Weights of a small transformer language model.
Size: 24 layers, width 448, 7 heads of 64, MLP 896 ReGLU, vocabulary 8192, 86.7M parameters.
Training: a variant of Muon for these matrices, 901M tokens, 7072 steps.
Each number is 128 + 24 x the weight over its row's rms, rounded and kept within 0 to 255. Layers, rows and columns count from 0. Numbers have three digits each. The size before them is the row's rms in percent of the matrix's.

# up: layer 8 MLP up, 896x448, rms 0.185, rows 199-265, columns 192-255
# down: layer 8 MLP down (transposed), 896x448, rms 0.965, rows 199-265, columns 192-255
# gate: layer 8 MLP gate, 896x448, rms 0.177, rows 200-265, columns 192-255
up199 108:168158112073140112117141149133091124113148162100134112140142138087150159164117141164103109154108120115116150094116109130125141162108121108099104090154140155114122089123128145146144129150153127
down199 097:188157149077104135087109116127132140084117138103134118174165112095139141137140144155140137132183165088150117104127132072080126131103105134143131124111141093109095112143162114111131153110149122
gate200 098:119122100120127092105154116144128130095172147096145109132120055142122137152114137131120155127120112141118113106135161111169090141146127146131086138143126156144144177104127083084148092129089126
up200 097:158116168137159122079116145158132137101074112113138193133106159118164098128185121139172078131115113146122135130064162126126151157131122149136119148152172179119135107117129095161128105113125118
down200 094:112135165159104115142126142130118087145120124136077143127122135146125132123126135147158134147109125160104125120085116135149138148140145138118138118137097152134117104144156105098159065134167097
gate201 101:127119125149145132127150135103142081185127179118149150080109154103120175133093127161139115117116159133130162149130125148134089109116152124117116121116125108133117116088134178127157123117145176
up201 095:100087136106086116172125090116105126114081156104121146096145104149157165107099120136109130158138134142138104093131131147139136087095115097149168128134096096132127154141134159100136150119156146
down201 097:096180132094091112112141169079132174119120149118119095108152165118105090154118162127162115143100161155126105141159100124116105108100121065123122140125119147152136171127161144130119146122114137
gate202 094:114158127102099165123161126117129151106145142153163129140149149130106167129098139086163104150177151095094135130154119105094147112143136146130135149180131098125136129125134125158134115135124105
up202 084:148162098173121130103177153154144138088136125130157114144125105164143122144107135121108106158137146131087126124101114116114158097128107118133131169127104131145121172169138115086100119149113170
down202 092:110149139094085172151124108100077126161106109131144125168107131087127143147144106094094129140129118163103150137100112140111131134101151105141136119127137158175152099079082153124150126131129116
gate203 097:116133106137149109170099151088181106115097112175115111140136137110138152090154080146150123107123127080102106148115124113124114158088142139160154137138171113156160130097110141128137122130128167
up203 096:101151154127144123183080160077124123121113130146085150151148132109164169103135096136104163177149130117139145120140155157157147149104146073132142090117152083182067134123129087120123122097150119
down203 097:137091146136101110111137064117068167084120148126097121130146119120110106104161121139158111097078141153124131099101122084105091142148142125153125167103120158137092160083150152115104133145146096
gate204 102:127092108128104163119158102135129097097101124114118114194115135118154103088168114119146092130145085120152157112134135126114140111108108091147087161150113123136144135135134143076142147140109098
up204 097:163098107096106125094094121139070087116117127096124108149094150139129109122165139113095092116126149141114129144092142119079124099132173081148113122149113162150144087092109172146093169140115102
down204 098:125168134165093136141150157140132129120178144151128117091131115146117111125106143124116117165111129100112110136107179142125147101145132143140098142132080138137088130116137142128120119097098108
gate205 102:123154111124127156098157082124123149094139098119149079150154102148124131117127116149166117117119150138121147108121084170136172129117109124162095147090140107185151091133140150132116135112154111
up205 102:099137173179124175137114114135160149135160111130108068105124095119138129082103119123107089126155117142165106110101164102155135125148098115124113128122110135126143127163104153139125105089125134
down205 108:128097139108103136093149118105097133088114117103141131130091127132142183115127137140149118134100147166139162124066140136138149147127122126136105099095109139088157113135146154134121104142130129
gate206 103:142135078131151110118119124165116106128152143099211150141121126121119130075150119126128165105151135118112125118093160122169119109138080116090127108115120113132105142114125086109133132171167099
up206 098:150108200129116154175138080130157096130096148173112134119115200163118157139148104125157147163103127105110130140139184140144125074092164122162119155150133146113203125139116128146121131125140138
down206 101:108148157128103133115152101092071118102155170119115091122118129151124149165123144135138126115130160087143082107116125115130150090116133153112131130146143153100116101106137131132132133114108133
gate207 099:117147118159107109124128154112071104135123099154141108142121097125142124113134115125116149144157153143101145162089145151110132138148110165139136139087121157141130140107149139073121143101128141
up207 101:134110121091140111137089129125120117156134137101065124145102118125108134114110118084093152111162142111109074174149103174135123136126148127088114097060107149105169121132127165155155101099125140
down207 100:097124124123112122120150167162146114128088166154109095100145117134134130095117112149102118137113145112098107122108118118110120128130163114136164163162086129102104104147135136145118163147123114
gate208 098:164116117152165138127148108162176113125133134106121106095122132159124121122114125127157111129156117137117150135092116122158174120152084129102154137160173164148145090116110111103152135141141145
up208 096:092089127161119136157131115117141125124139145126101130133174120145144172143134140096089135161164124161122122131121130111141125148172144122133148145131103085081105119113135134104136161128081122
down208 097:094140113123125119079135143114110106139134119146176108147120115101114127181171150168074110141160157110137132131163147072144079128083133154151082115077148118126165094109147167134105113154143127
gate209 105:142124092156087125137133141090146130172098137134104124101111104129119137110159112100116132127129157098142124111185140125092164088156098165086136144132147147128113157137156091095163069074147137
up209 101:124120130098143142126110122146159157103111155141121184120106159133117147162096123102116161106101127161110094144118156156160138102112108158131151100118144172128114143135142130096130130108108175
down209 102:135162100122150137069126143174133152142129162152140123103139117126130176107171152104141100129116098164111080134118147156114124097143156150130138153112163107151133133117116092134085106137111140
gate210 098:120125112149121117132163130145137127105150145092133126155144141078120138127136104145101130137075132134170079131168156111122088151147109147140166123094150105155121141147129132129123136115141104
up210 097:169120122125109135121142092124098135143152123152145140168159098143129103143166103111126105131118113139166152095178145142109098149151096120131154126056112106170153149119072143116130133088165153
down210 100:125093144145117130175168140121079131155127132064138120133169152127121130085131154120103124110126111125145103114149129085161084155131113153111133071127112096130101157149158074114148176190162133
gate211 110:129157115158129153118116126131135104111076135151152144100119151097085089170102116073153124178118140101117142136115126118121123120170136128138130174124110136090135102151163153120120138194143114
up211 112:124143175092134122130128127129134124076099117147168159130148119083152142111191146089079127157121106143184129064134129136137109114134081156122168070125172127120174158155097173122120115136112089
down211 102:131145084120151142141101143162118147149119131172116100168118110149150137194133143090137093163122140147112130146110144125139133126106145111105082140129113113124122146097106104163070152133139140
gate212 100:102136118130134126147176152110120141150125131111119146128124157166183162152149083126182116153126174132073129120147188125188132123147134150166168139078134129117122167145125122136160102134090166
up212 101:131127118131110188133092178118152148144116099145160127105127149110099105109141146079142115136131135117116112153111106113143098141148141087113108131129095119106061137115157119090160113106103105
down212 100:129150131106142124130106101114137152172115127150121131140135132154092155113113108131102140143094101142129127081139159125136111163155165116123138102096130155081114149139154157072154137101082127
gate213 094:125094166161132132108121105087127155110170128087125110098122095148167095125148113115126121076148134103078149111153151164126137149138106110114130166143134175163120107147141123099177158174112143
up213 089:131148156151164113117107097172132119136129141162125123107190113144131096111138093130157087161130146143162099111143123061105156077120105156137110113133097168117122121130124156145116133130189101
down213 093:133120117158137104162107123175124101119089132103126108107176104126157142109136129132130144144152121155146143131131176150122164143167130135132068131153141115138099141151119112122121147079112156
gate214 105:150113095111131130107142086127116089151106143129117145130134146093165100119134129078156174168095121120130082109105142104116088130152111157140135126157114151100145115175138147111105099115124144
up214 118:108180115124104137132126149153144104154155135120149113136118094130116138122093115208161109087095187125153129120127099117089129121130074137143124154123143137116140125133131120125089138122128080
down214 112:134135092111126095156145159116098150100129111142132143124157128132079131145133111141093074137148079139071119136115144107084131162139161133100116131123127112142123128093093138155172122134137153
gate215 099:114157144137136155152127144103166128121104115131125088133141123101162133136104118121138144160116123122115103125125112134153102146139123119124106144164130131118120097114133110104126148116155157
up215 103:127139097115128163110132099153070091160113107119081141140106147189128109155171156132131136122164155113131117162132124098128097149088108172141141098107159094139095129136175151154116113136109133
down215 092:156080146125119125133154089158090113128110098116118107127155131137114151177146105124106190080146134095129139119160123126141122129151143115133099141114132150136139167094117150123156142158104108
gate216 099:159116136130152128096125181122134100144103144113104153101169098111151102055117150138105136154144129115112086081131115135163158179175121119106128179123173094141169118146132103182145163133137104
up216 099:130135129123126108106130129068136117132166165127118134139221112163139148152120140125090091135133102152132126083137120121164116109143145138124053105127158102144115107178156096157087133154101180
down216 099:120135105096116114120128128120115108154112120152167143115114146153167114129116133154156094169123150177183130194102162080111131104105159151179102115145102132118135098149113102105124104122100120
gate217 101:096085136097113138113147103098162069103147133113100109134116078112134115124114118112104133129165127093128146134101137140112107109138109139143151125094145109101110118147169112152143133132131176
up217 105:125125128093119154141115167111129177142105165093117123081099164108103124134141112156123138113091153127134121110170121112125122102132122094159127101189130106138138142133135134133144119131142070
down217 101:111110141102104100169098098122122118109134121112149144143183151103130115167150140127149127109134101131144072152111144104111133098102115077123119129057178126111142124151169112143107109139140085
gate218 096:112122166139107136154145098116130169129128136086173151109120137139165095130159156117098121148121134179172156140165093100126142132167116109164127126125150090097171167135138098103123109122098141
up218 088:117126109133106140129159131126095127134143130135107142080101106161143104130160096075144126146124148140136155065104134116108123081113136126134117137122109120093109128096101158142154133099126091
down218 093:113130154131164140126092113147090071124136109152084132096144141139119165151123138140134099081157142161119105129095159157161150132131100117098099146110138157150118158135159143163103102132102164
gate219 095:075157124138213154096117127123193123126094135091154120124146136095095120137127108089147140138152151120117091138124098171127134128119120123149110089132145155177115165110123148163092139151096126
up219 094:112139132114128165135131136113093155120119075104136163152129124133148138171144110112105138113122115108130126129148162134124161110152149122131112115158128139138134156122128138144116104107121116
down219 096:068148101149139100166114128140150146127141143109128089155152117135150106170136116138111151124110098131138149141134092123180112131148156146128158112168142130102097109168108120114076087114166137
gate220 104:179117142106133127158112109133107111123109121125113158151083145121103142105100114111102095103123143142103131116082111090104116145122141114153139146117139133085091081158119131137151130151117126
up220 107:096141110106116141078138139162089148117134138110151124068161123130129093142139191158155132127176134126143112161152140131142118068138162138090118139140108126114171106126110092135117120114148133
down220 100:093161142110096113121135134089137165081188166127200111098096110159110058125148142138095107110162123107107141154113112147180163139111132147103128131091118123113157141111175111118137147131092136
gate221 103:164106135153129093146175144156109135145135123132152085128138111162084146084134099123119143124138184165147167124129143112143120145134121119145077153095166148121088084107096152140151142138120116
up221 105:160098150150101113114176134127134125119105125138158145126121114124108142080095121141098116147120116174144172095141162154130137130121145153186095117113174146139122089134102137151141137155119149
down221 100:147136082102155118109100162190151113155141073116066110153113159173092152164109127136082188132147094125172127101160119143145106125140137109113100141126137168105124081110121143128115146147087134
gate222 098:136130094129132142127102147153143130089088156115179105112124139134135148154126152127155126102093143138141148114118148120143124159138120146112098135114106122112109109165124087121090095090123152
up222 095:131119114128141165112141173158157103135151107115148134097125108105166183083146152140157158100113157136131147106056154168138092089131151131111140160145080122109158091128112103092138113123173084
down222 095:147129130131147084121147151140116099124114105137131145149096115100099148120108129115135118130163129195104099116157121105128142132141142095111113099116119154126087106153109117123119146128194108
gate223 098:132080167136132131140164150150102127115130169133120123132110100151127101133126166122142152135150159166122107119132136101140166132146080125113114110118153106110141110159130088143126132138133126
up223 096:120091180104155141130111112145141095145106136125128158177151117140144143116096138114143122128152111151108166153146150135137114139112140116123130114127145126136148109097129149153166127147165125
down223 099:174179139102127132132156119115141108145096113138088121102140171162132135175143130103142126136118082125131128107131129140120088135094147128142134136130148107112146119150150137146131131156149147
gate224 101:140110101147135138098168142128129131160112143116178103134106117104156130122178133107120105132092133119120163126174085111147096116159180124149160106161139123155138107112088089138098126137114119
up224 104:104182127137116074147086156152137135116118145142148157089141125166109105121155094124117138122124164142119107133114122111120140090137124124098102099086132166101108122138138122151142112123189147
down224 106:142123138158132138105112144088114102143100145102142119112136133141138171135112135088145178154155157163130162135148182105138102088126149139118087094128151125097120125110147136113114116119131141
gate225 101:104096114121088129124130145137122118124113117112168149108146123143089128133118146154130091162104125109170113128171086127140106122111137128112115173119099089117111164134125121111123119140155157
up225 106:120130174079139110141122158122103107163139128088119111096149142160113098093141133124119176153076158125120077159161099167127138146115135137116095141173123117141110134151127158137107112133114101
down225 101:158111125122144108135142155117128124100111131122148135108118102136072151162139177128114132136149134123121127145131171123121124135097082136141085130159145132133109120144138120124141163175161112
gate226 097:157134135112146132149127136077147139079132123128090118094063151109145137142140165107079148132127143135165158134142143133106151109128120137191168107111082139125136191129136163153098125135128091
up226 098:126128115130149145095086144124126118103127139155168110119155111115121106133148118110121128109146153160136173115108142138141144104128129073202100177149147107139179135125120131123116130150179150
down226 101:137080100121123130132124115178084139124138188127183171114119099148118097098119115169115132072151108115119079091111157153096087112144124124115153099095153109100074137144105127138104152143153144
gate227 099:127136128135130142139112129187101131116107143127063128180126134100115110138128120114112114127109134105103100095136109155123117120168083135106138168119111158145130146172154117169138179102135071
up227 096:123160140149102115110138156129142149114124114135156155133126114098119088166112122119104119129171136105117109139120171129087117110119102128128137168140153131121133143151142103156050138142133119
down227 099:136160138109144121127080131117180089081134095153101154139106119111134140112107190129176112172131154101134188119136132143110126158144126177165128120133129099133125090129117115087107129130128168
gate228 101:122103108116138145150106153133136102130100171137148194107109149118106095176141121138138149179100116132121123122104120112144135145174131140137142156134148165102116118090143126134143112108139191
up228 105:176115143106148149112120129137154150125124162130167136142118121134123116134122132150151153153151100113152135200136186127137159155126120125144096106146123178134176160129117164108157172122117152
down228 101:156126127113127113137120150155092140131112150116120133147137133126102132135157126180115157109131140149163123120148102122138154118132114147164184130118092169129132124120163144170100134185135168
gate229 101:173121166100153143095142096127138134127129132106113128124134148146166157139112091122099139111119121099116118129108121141108174128182120115115089126154135120140134110114123120150153101115107143
up229 094:095156152137153117111139148127124128157104122121099103095162092127132159123080082107112171103138137102136181118157105129141126123133100128104110164123089089095095163146110143096147130108116129
down229 100:095138152133148129135124130101160095154155176102087105139125155129132152152116107121087138125139090094149104109135148096156103081123149121130134132125167133093121109155145100126123105131142122
gate230 095:131128163094139128166131105133116094101136101117136163124151062112113124172137117106153112143153116162123184127092100102151115104147124121202117120143148094137131130100130115119167110140150143
up230 094:160106117105138165132118152108155081147124134119159112126092111142126123101147125112109130122123130117142070155125142114140142120139106151112100119110144127133123118097171160134148148096141135
down230 095:111125145138168147128093088146110134148145133119126126123147179169137127135148135115126102143146109117185133129148138185196183153162094144158172111110110148114108138147122128104178105126144133
gate231 096:094116135161187123135140132136095112116122093109137156079110108097099115147170081098129146130092138109112147161176149159112139053099128139127120167132103143129127102115165125132126124130138133
up231 100:152107120121152144139150135117120158152111140124134133109121117117150134153160157127126143075072140188088114122161092134114124081094142167160139138115176155187147142135144165123138188122128148
down231 098:125097131122107104134129096134157126110094074088122116110106152102113153150092129089136152141110137089181124089137093150123126136128092130137116126176140106131163136106149071122097104129137142
gate232 098:085054127109154121110130116164123122131124155112142110105138084123138109150125119184153157123119130137125157119127136138138170125159159107153130147103168089119163107186107171104135116087135181
up232 098:143109122117117127113181072122149148126129120130151152124184118128145098142127093133127156117141104092127173117121120116135138125094104098129189128109122129140159097165139113087105090114171151
down232 104:139149138073162130105133121148129130080133180172103148153136142130112092107137121116126136189109088141106177096154109121146155117142135166118110141128147108131117117131108105143117111115116126
gate233 094:137139137115089082157143114129160121131136106126162093127098171128135142183155114094155150145128114126111111127130148118123116129066128153154115134191129158143136119143146139124102108092117119
up233 087:106125145132123133169116109104138134130179110152136130134137178139106121159149115126136148087130133148145148132114126141105161115117130153132121142148155169141114137140132176153112163086131181
down233 089:124089109141122160126128115114123123118131205190095121158131145108132159066123108111143130114115108099141158170145121136116131141102134085142147179169094107149058111148143134110151143198095137
gate234 098:140072142129098136171189154151104106138136107138171109121117073111132112099168106139097135165140156139126081104156124132183092117140125119090160177166142092109126126122125124116123137093108127
up234 092:077197112141142100121103091133170126091129154172149103132133105093112141118086150141154136115125121136165157106120135128146129088130108161119137100128098112167122097094117120171083178142107139
down234 093:133156115172122101119125086148097103135125125099124144141122149137121156107128102107128143194079154173188184118123125133106174170148127115151154116145090140136087117144110118107159115107130142
gate235 098:135155115118138129098158149146101131155120143115131098119114088119129134150118087108107097113127134151142138075151111164110144141123153122143115100158129109113124123124087153134137155138095133
up235 100:119155146115078144117097127129124127080093139133129105132119145118129107115171135158114127102106143144154092110114136161113132135139126155131090136112106130108080109137156130137097152125134169
down235 099:135125105104150155147159156119099121150129092182149139096162125096122120148120131121138102151112086078114148157142121123115144170115152118064082111150132091133173167158116110126138108135084134
gate236 108:113118126139167133139124099120090125113110131088122133105084110131154166108125125086116138108121126160156124069153148107132126131126120135115105128188111132122090117120081129090144119116155189
up236 110:081093136128182124137134136141108168140102094092136152122121101126148126121126119128121098122117126145114142088151141129153098151142144112163132143168112079107119141109111112112132169135156134
down236 102:112139136138153139156104108124124183092154125145136156138100133111137132153164167158126100101126097122120152119139163102108112144096088109104100116114095121116123094149097099160099129148072178
gate237 095:110122148123157155144143153133098126095146103147112087125116128117103117142138109110145103105134119164105115143089093153142156134135111187138161148126146101130113154168134101125139060108156093
up237 095:091167095104096077140125172165121118117139158203088084137123132166093131112124154144157130120136088090104105128131142139103122127188090134104106145155119132093130122123130094109149092132115108
down237 095:133118151156140116139155100143129165107150157143137146084135184114170118098097083079132092154135137117092147153116157132123102122164139171138124169127124121138126113139142165125095111109065103
gate238 100:137106133120103113153146146117091083096091144120085131130159109143111102147155138109167144133180125139105133108156139136120110122147122097135136061106152153097139142152108061147110159147146140
up238 103:093103136145142110132148107115104130084085115125118175139173125123122113149122117167101113159167132113083134111122151143164086123124171117114158138101167126149121141126119102168111142124127142
down238 109:140079130159112169132147117131132099078175124144142143151168141144122110117111123132131155128127069180145135124167126138149110174096148126112162107085124110118139113147087075111089089125089142
gate239 101:141101136109148109116162105151108123124133160120155168100135113100094166120160116137153144165153120126134171077129122120120113147100143133089126121152106113127175126151114084114156117133126137
up239 102:131156110075175179156134134114159139157144110112148146125131146105158157114104140140119106114100131186123123112098155103127112097090112121141129138120155083133113094126173156144111135149124083
down239 105:156146158094125123119158121128126084095165119151147099075164152123132161114144132103118162124132117151112145127117152141166118069129119141112130126133118140137162128120073166153119151103135120
gate240 102:126141159158108162145132150154155131145107158160149129113133157138112160126140125136144118102135109120096074112142096109164117084080093149099156101089119120069090119082148142112120091088106137
up240 103:100160116127136138171183104115137120138154109079132139147124085154142136174118109150136059110112114122105156106143183149130133129106148122091125129139126185181166130111122142112132148081134145
down240 101:123116169134117119133152099118141136114128148145112144105098087115148071136125106123114138137101107138110144106138140114117165088153123097133137106157145134111090154172118098138144112124149093
gate241 097:099137098165125123131122111127106176114095154136144128074124098159107104098144085084132117101133143117158147118129135107136140117153133148141147104161146179123136121183138106091112125176150152
up241 097:149124147149113104126151129152155177085145149124132090146096116123108145160121138159141102117105143101154147134114130128135102129136137158121133110113086139098123092183123121126128157091118095
down241 098:089152170126151113140128095083128146116081147112120130117137149096141139128135123149128132118162144122149077117182103130111082134129137130096150121149177122123076128141091128096140134152122107
gate242 099:130141154133121182128176133116124108146130111130128134117121121170138146128162150152098115137136153142177154105145098178196132086144123146101155107133153095111182093159139137095124133157123144
up242 102:146081121101139096162142139143150130090144116143135090151128138129141116164122155103159105094131103127179133167122143150125137160177082159121160119128127077074129153141107083086097161108147134
down242 097:148171125063088160133115121138124136147160107112195124104149123144151141116120108120145147140124178158115143137112109108124115124137152123119064123155142085080112164129122155157122165130122114
gate243 098:146117156153117129140109133102153137131156130153124121092162119079129122158132097121158144152140176135095125174135137121092088132070101153101124146085129140171119134126126107128142161098145122
up243 099:185133146136145161127115118075103130106157138163121107100118104116129124124136135166151103091103121117123147102151143104133175078090087156127114118106132157149128116109112130129113153103091110
down243 102:132145136141097084107103165117157150130151154155122133089113160088119143112176123141166122131129142148132160091112143175124138137182129121148124126130127157151099140155160125162125183062108145
gate244 102:144076123143175155105126080121126097138113206167126111140131110093152123143175096108167109158155129131117114113130165113152143119155143105087105104086110143131096162097114108089136114132120138
up244 108:108141130114100131138136108185130170087123162144082119114144110172116141135122132146139106128092139138168097134121090165168056151092121123110167159143107095110160149156132126121113133101152108
down244 108:119146115116146125132173134148173140140126117144107123162136070148125176126116098107109096120141102122123134089076116118098096137143190117161163131148141104128148088087119118183168150108173162
gate245 101:163127127146146154122136116156129124111143113129152133173136112130110178076101134119158080151146144159101129143145162153131156150122124173119138109111116154121130113180109114103134118137065120
up245 098:106136095141103150133138155139137143114140108132174092155099132195106126090141130146108157158161137163128124149085141127111130171113108158117128136130121141142154124121156093099165146127122107
down245 100:100147136175141106119134134180141134162135130128128115137114105171128149088115130114108159114129138123116156131150124116141139156106141128082135129154107119107129127126128095117131161148132159
gate246 099:153157135124108129158107145175147115140100119117157137150127118125089123124145136107128150097138125102141105109169105111144140099135145117130140111199085108168087121152119133110122140091108134
up246 096:148115079110102108130116138136122119123085075078182114157165126160100110087142146161136154147122148081141124136106145105092100094180114142093137113120136131115153137150166130102116160096085107
down246 092:119109127112124078121107116127149136171110139125120171099100170101110132081100152129128131120172137170154131142128107101111175156150124094178138149111136109133114140136104095120124154121139124
gate247 101:100148147121112123131137142139170112097124135097173110122118120118088122115090108169120138141141127172118133110092105121139160145168095104100102127176077139117160121095141105172126160116132091
up247 096:094123189113105125116135085075111128089119108189076122128126115124151119135095162118131118136156209158096133112141152140146122142098119165157120110085120105114126104131122143104096109126140169
down247 103:137093121146126165157112130154153111161109172150140114100128145156160117152129151110137101138144093118091130140135156148168105103154119158080097136121109126169102085129136134117102111184110127
gate248 099:143118108133137108178167116110147103159109107088119137110096151162121111139157097110151156124122173103166120158118154125117119122146141113123142147084141097112141139096095114165173097134142129
up248 099:100171108090110122137119134139105130117140117131129117154122089129118145132099151113129134108137088144067164144145122173148155146143109123118118116165122144132088136077143160125100148118109162
down248 097:113117128164147132128114137114130161116150167139131140162174119104140161175154145160115173154155098105096197141125118131153121151125100124115187147127148137095103110099157087127158107095129134
gate249 093:135125142123109126162112141117125154126114105144149086168125108147120090151165126131153122145095134151085136098123174167110130095135139165096132167134111148134110084110126124126138136112133130
up249 096:150151164113140115129133143102103107159163159097125156132108123075099129132114114143156147143139128117181110117152120116147128122160092137155116137112126121166154168125132152084080107115155096
down249 099:126128145127125135098132134148128168136107138138081139143109077139151108167130128125114145186138138122110110144148134152153159130165079176134126126134130153127142099142129100140148136130104137
gate250 097:124169124158123116132133133125088093122182129167129146120131088099137145162134104134107142129145162163144123140170106158085134145120118139125154165134173140126091127136116096105127152133122111
up250 097:120163135151181142159150147108099159131135122122129117148127136148122140133152123166144105132188127133106154132135123121181112131104161084094147124151180118168101103153084124176122154170106144
down250 095:127107149083106155128116170100134101123096155095086185106136129166120128109122144125143157126095143091163130090130157132138154087124102099153154133108104114111152093102136125130133145103117076
gate251 099:142086131126111174104129125160132078147073136157080148125137158123110077101188120146142115129104130126073122113105152129103125140113086170115105126138163101132137093154170116136120134109149105
up251 099:141107126135115108175136126144125134126148124111082116157101169097166160129131146134118112149104154139160110096105159135141126135114169141115128155135132179132161131128139134121115113138147126
down251 100:136080141127095095152128157094129129166128110116132131120101162122130145135136122148135117095133142132105115131175143109106150141141105142103130133138094106129101160137138140148172151152140122
gate252 096:175104144141108113127127142128056125093130145123140093106152100153174145137128133153150153119135139079108118156104164116181110152121133114169104097135136134144144122145128186151119129128123121
up252 099:121127114148113123131107159112077125097123127137142103114117122129138138127103179130117150147146105090145116148183141153147146155127143126159135116166129156152135067143119148122092140165137126
down252 101:162172097127136122129131162110133133158145154092128124147162126179149147114122086141122161085152134171145096152110105159133144133135184141154102141139155107148143079121137172143101094131155139
gate253 102:118076168069129078087121128120122135128134146122133128095135122063124107101176170129110092121099158104135156143154158166110118129154115153163157133136085139132137135121165172089146121124145108
up253 100:126112137113152153074104098162174155122116148125171124138140140103141085088109162119134121129119132124137130128152127126102143121135154133141111123141165129128148149116109136133121125114142150
down253 101:145143140198147126128123121145088117095154152107121089146106101147162137129083153115146105156093158095097155097167140087145101136173114129131124123142140124161133115153143095164093106153150155
gate254 096:115201125098123177144154113118097125074149113155099123129108079154129172098122086112127123126138105152157175144136110110082120104108132141125124142109173129105129139094112134130171122120101150
up254 096:159128131113118140093153159110151134116119151138155142079109137100161116142151126146126109140114149133131146123119093116121112134131140123165134132127137159151120132178118112138125146137127115
down254 100:140073120142147141114110178080098144157130158065191104136070134108115152173157144148094108134139153120157092147109118169139111112129108177132122126160141104087107133162136130151086097125139140
gate255 097:153106126158129145109102156104107131131076092119142144109122104112166141161073122090134118144095166143127115154104143110106114133100092125121152105130159152116078126104137127120084111117088096
up255 100:117140125115129149098118115108119139127139140118151120137102160132123156130102117104152107131091136139114141117117123151126153099120093107111133115135159121099136093097121164164144123143096168
down255 099:096107085143108140102125116167117160119167169127102097157137158141120123117152157170101119126097119125152126159113158147128103130130134082134105140110134146113156095125177109101136154153142147
gate256 105:137112117077098157143161149121172132131131116087140146076100164131114155135140075134153096142114148171149119121112154090155118138121128145140113124123126132117133117065136129152108098144122173
up256 104:140127113105121129121135177160134103133085131137138147150137183122152155161127093165151090148140124153090099128131100112092121133142120108134134166084134136102140099133112123105125114139148130
down256 099:160179094137092166108131157147137146104136108114153157111086105119128145117106128114120105137107136116106135140106182136153093134129124127140121167118124086130148118134154145131144114132118103
gate257 097:109097080102130158118135131119145103167128133120145104136137159163133139115153117112111115154125106125141148161117130139120117088092118196131113207101149147136096123151130103158114152111108147
up257 096:160123140159135121115162114130106117185110114094139121140120141167132102163105101137153136176100167141120135090132144147129142139164126131157173120129084127073120152133124148108134101163132112
down257 101:155137169111156147156123127120101154108151086104126096126100123127131115099128168135128116119137137160133131124106139110096119140105106126083102120154122139161139160141118144142138107141087133
gate258 103:175103112108137137134139159149140101118107113088155113154126121127123144144131069124180155118084124128147175085135147143110156131120133123139119114130129159103140154128122128130154133148101112
up258 101:113173127131144151146139106138151092105118080138137125105157132163100124123130088160123111135139176131131151137152119153137182118157138128110099077136144133180140156155121147119142169113086142
down258 102:138141140129109117113157104102164134102155095114099124059173139138082120089117119141136090133139151113106123125109126124117122139128147151127111113152129131140112156155122123132123149124138087
gate259 102:096105171095153116142130160143116078175160132167138104079104149112161128101097113114148146110121134134108125087110099115139102131177106182144136106136127139157149151148096086073150108117129119
up259 105:142130142122133126150137107106123201117150097110120143125118085082152092153111145141165148140193127077092127127174109127132175153130126133140145158145098135114132126116117104135159179136142101
down259 102:157144150161095126124118144116152126128144151149145128141103092135090116145135159059135133126117139072159103133161129157122120147139096125133125103128140166151139082146103131133083134117146185
gate260 099:132127134104113141127126109151134123121104132095162168094116156114098142126104107100119120114114112129138098146156127104144112123123117132105072117106135136147107140113156142113141145126142109
up260 100:063141120093122122133128158144153200148153125092100106171150108117124086144161120165144129115137106130152094116088125144096139180139146128128138132110122176116126182129066097128143141153121145
down260 103:164167117106112141146089140118170091125124109156135086158141087175121133105064131119098129116156144123128121113139069106147120159135176109102158147147166142081132137111135122108162143156076152
gate261 103:188137138166121125120179148106155111127147108120114107106135161137119094149121124142126158106147160078133101120127120111109110123158122112130089166104124118095104137148118151095108142120069089
up261 100:097105139122160128146151131128121136110130105147150130092095139117111174127105154094162105150116111153123138120105142099135080130098181139169173139161105109116123118122149120155148150101137162
down261 101:073134138104102153126143134148167078129136100121123111154127106090172133119166112169153077142132120127122127125114131126131216124119122170134137116126141115075110126122137132139144112105117168
gate262 102:142136131114120120134059127184142123119142131129148137063114105141142133119119123124111121122139151135104119141166129144140144164137127158112116101157132156153114135170150181115087124123128096
up262 102:154115144149154120134105137130129113146111122161177131161166114084103126181140148130134133108127088135080092097104167107114111115142108135147171138084164109106126137120104076145118140120131092
down262 105:112099113139130126121153140110140100162133129118113104126112119107161132135116137101147175134118113152127181124096137135137119101118126158152157127114145111124119146130139133066158125156127103
gate263 097:176182131106127102132114122154092123106132097085172127127123089130110101134143090110135126137128114130141114133116172140136136144133130120156138135116165122112103174133113151127127070143129127
up263 097:128138125112113120125151116100083139155084119124188122175132148127122138121149145137168096165110110134157141083114115125111141127144148115146159151143135131087143148116099132100155131095075139
down263 099:110085143199129134132130120173121181145120151122103099134112151139141161090093141131131117103156110128130092122137183154124166079193152122119165149114134167126119139181097105137140101141153135
gate264 103:152128128093121089102106114121120166118129129124142100140138168133121104132146124106134121137133136075116149119116105155150116151170148121144125109064129108127136167126136140134129124108125140
up264 103:157118100105140107128157145070103123118130134126086107120124112135133163104111085098115142106103098131154149137137089124156177118131105108142088135136090142067138157149114129138167111137139118
down264 102:140113127138109108111145142120106131146094119105152105127153138130138143096136123130120104115142109126107139106166102101133175111133124113152142087112125096102131133086133159137112148134132120
gate265 099:106102157124146178099103148130162133164117135154127139128089152112130121117098123082174141128091103132131108168105121079102164140137137125103103111061145140114096094129149088110120144129114143
up265 101:150131164177135147136116120143121149144178133103129072151128154134116118146113112088103172112153148156127157121120150138077143135111149125145138090134159128128082101102158105151138117065132100
down265 105:124169159104129170102099168156116155114090119156131117076143140124125134099136104086093097136114102102115134102123117153120122121109149095105117177151121126159138178131119091121120121161108122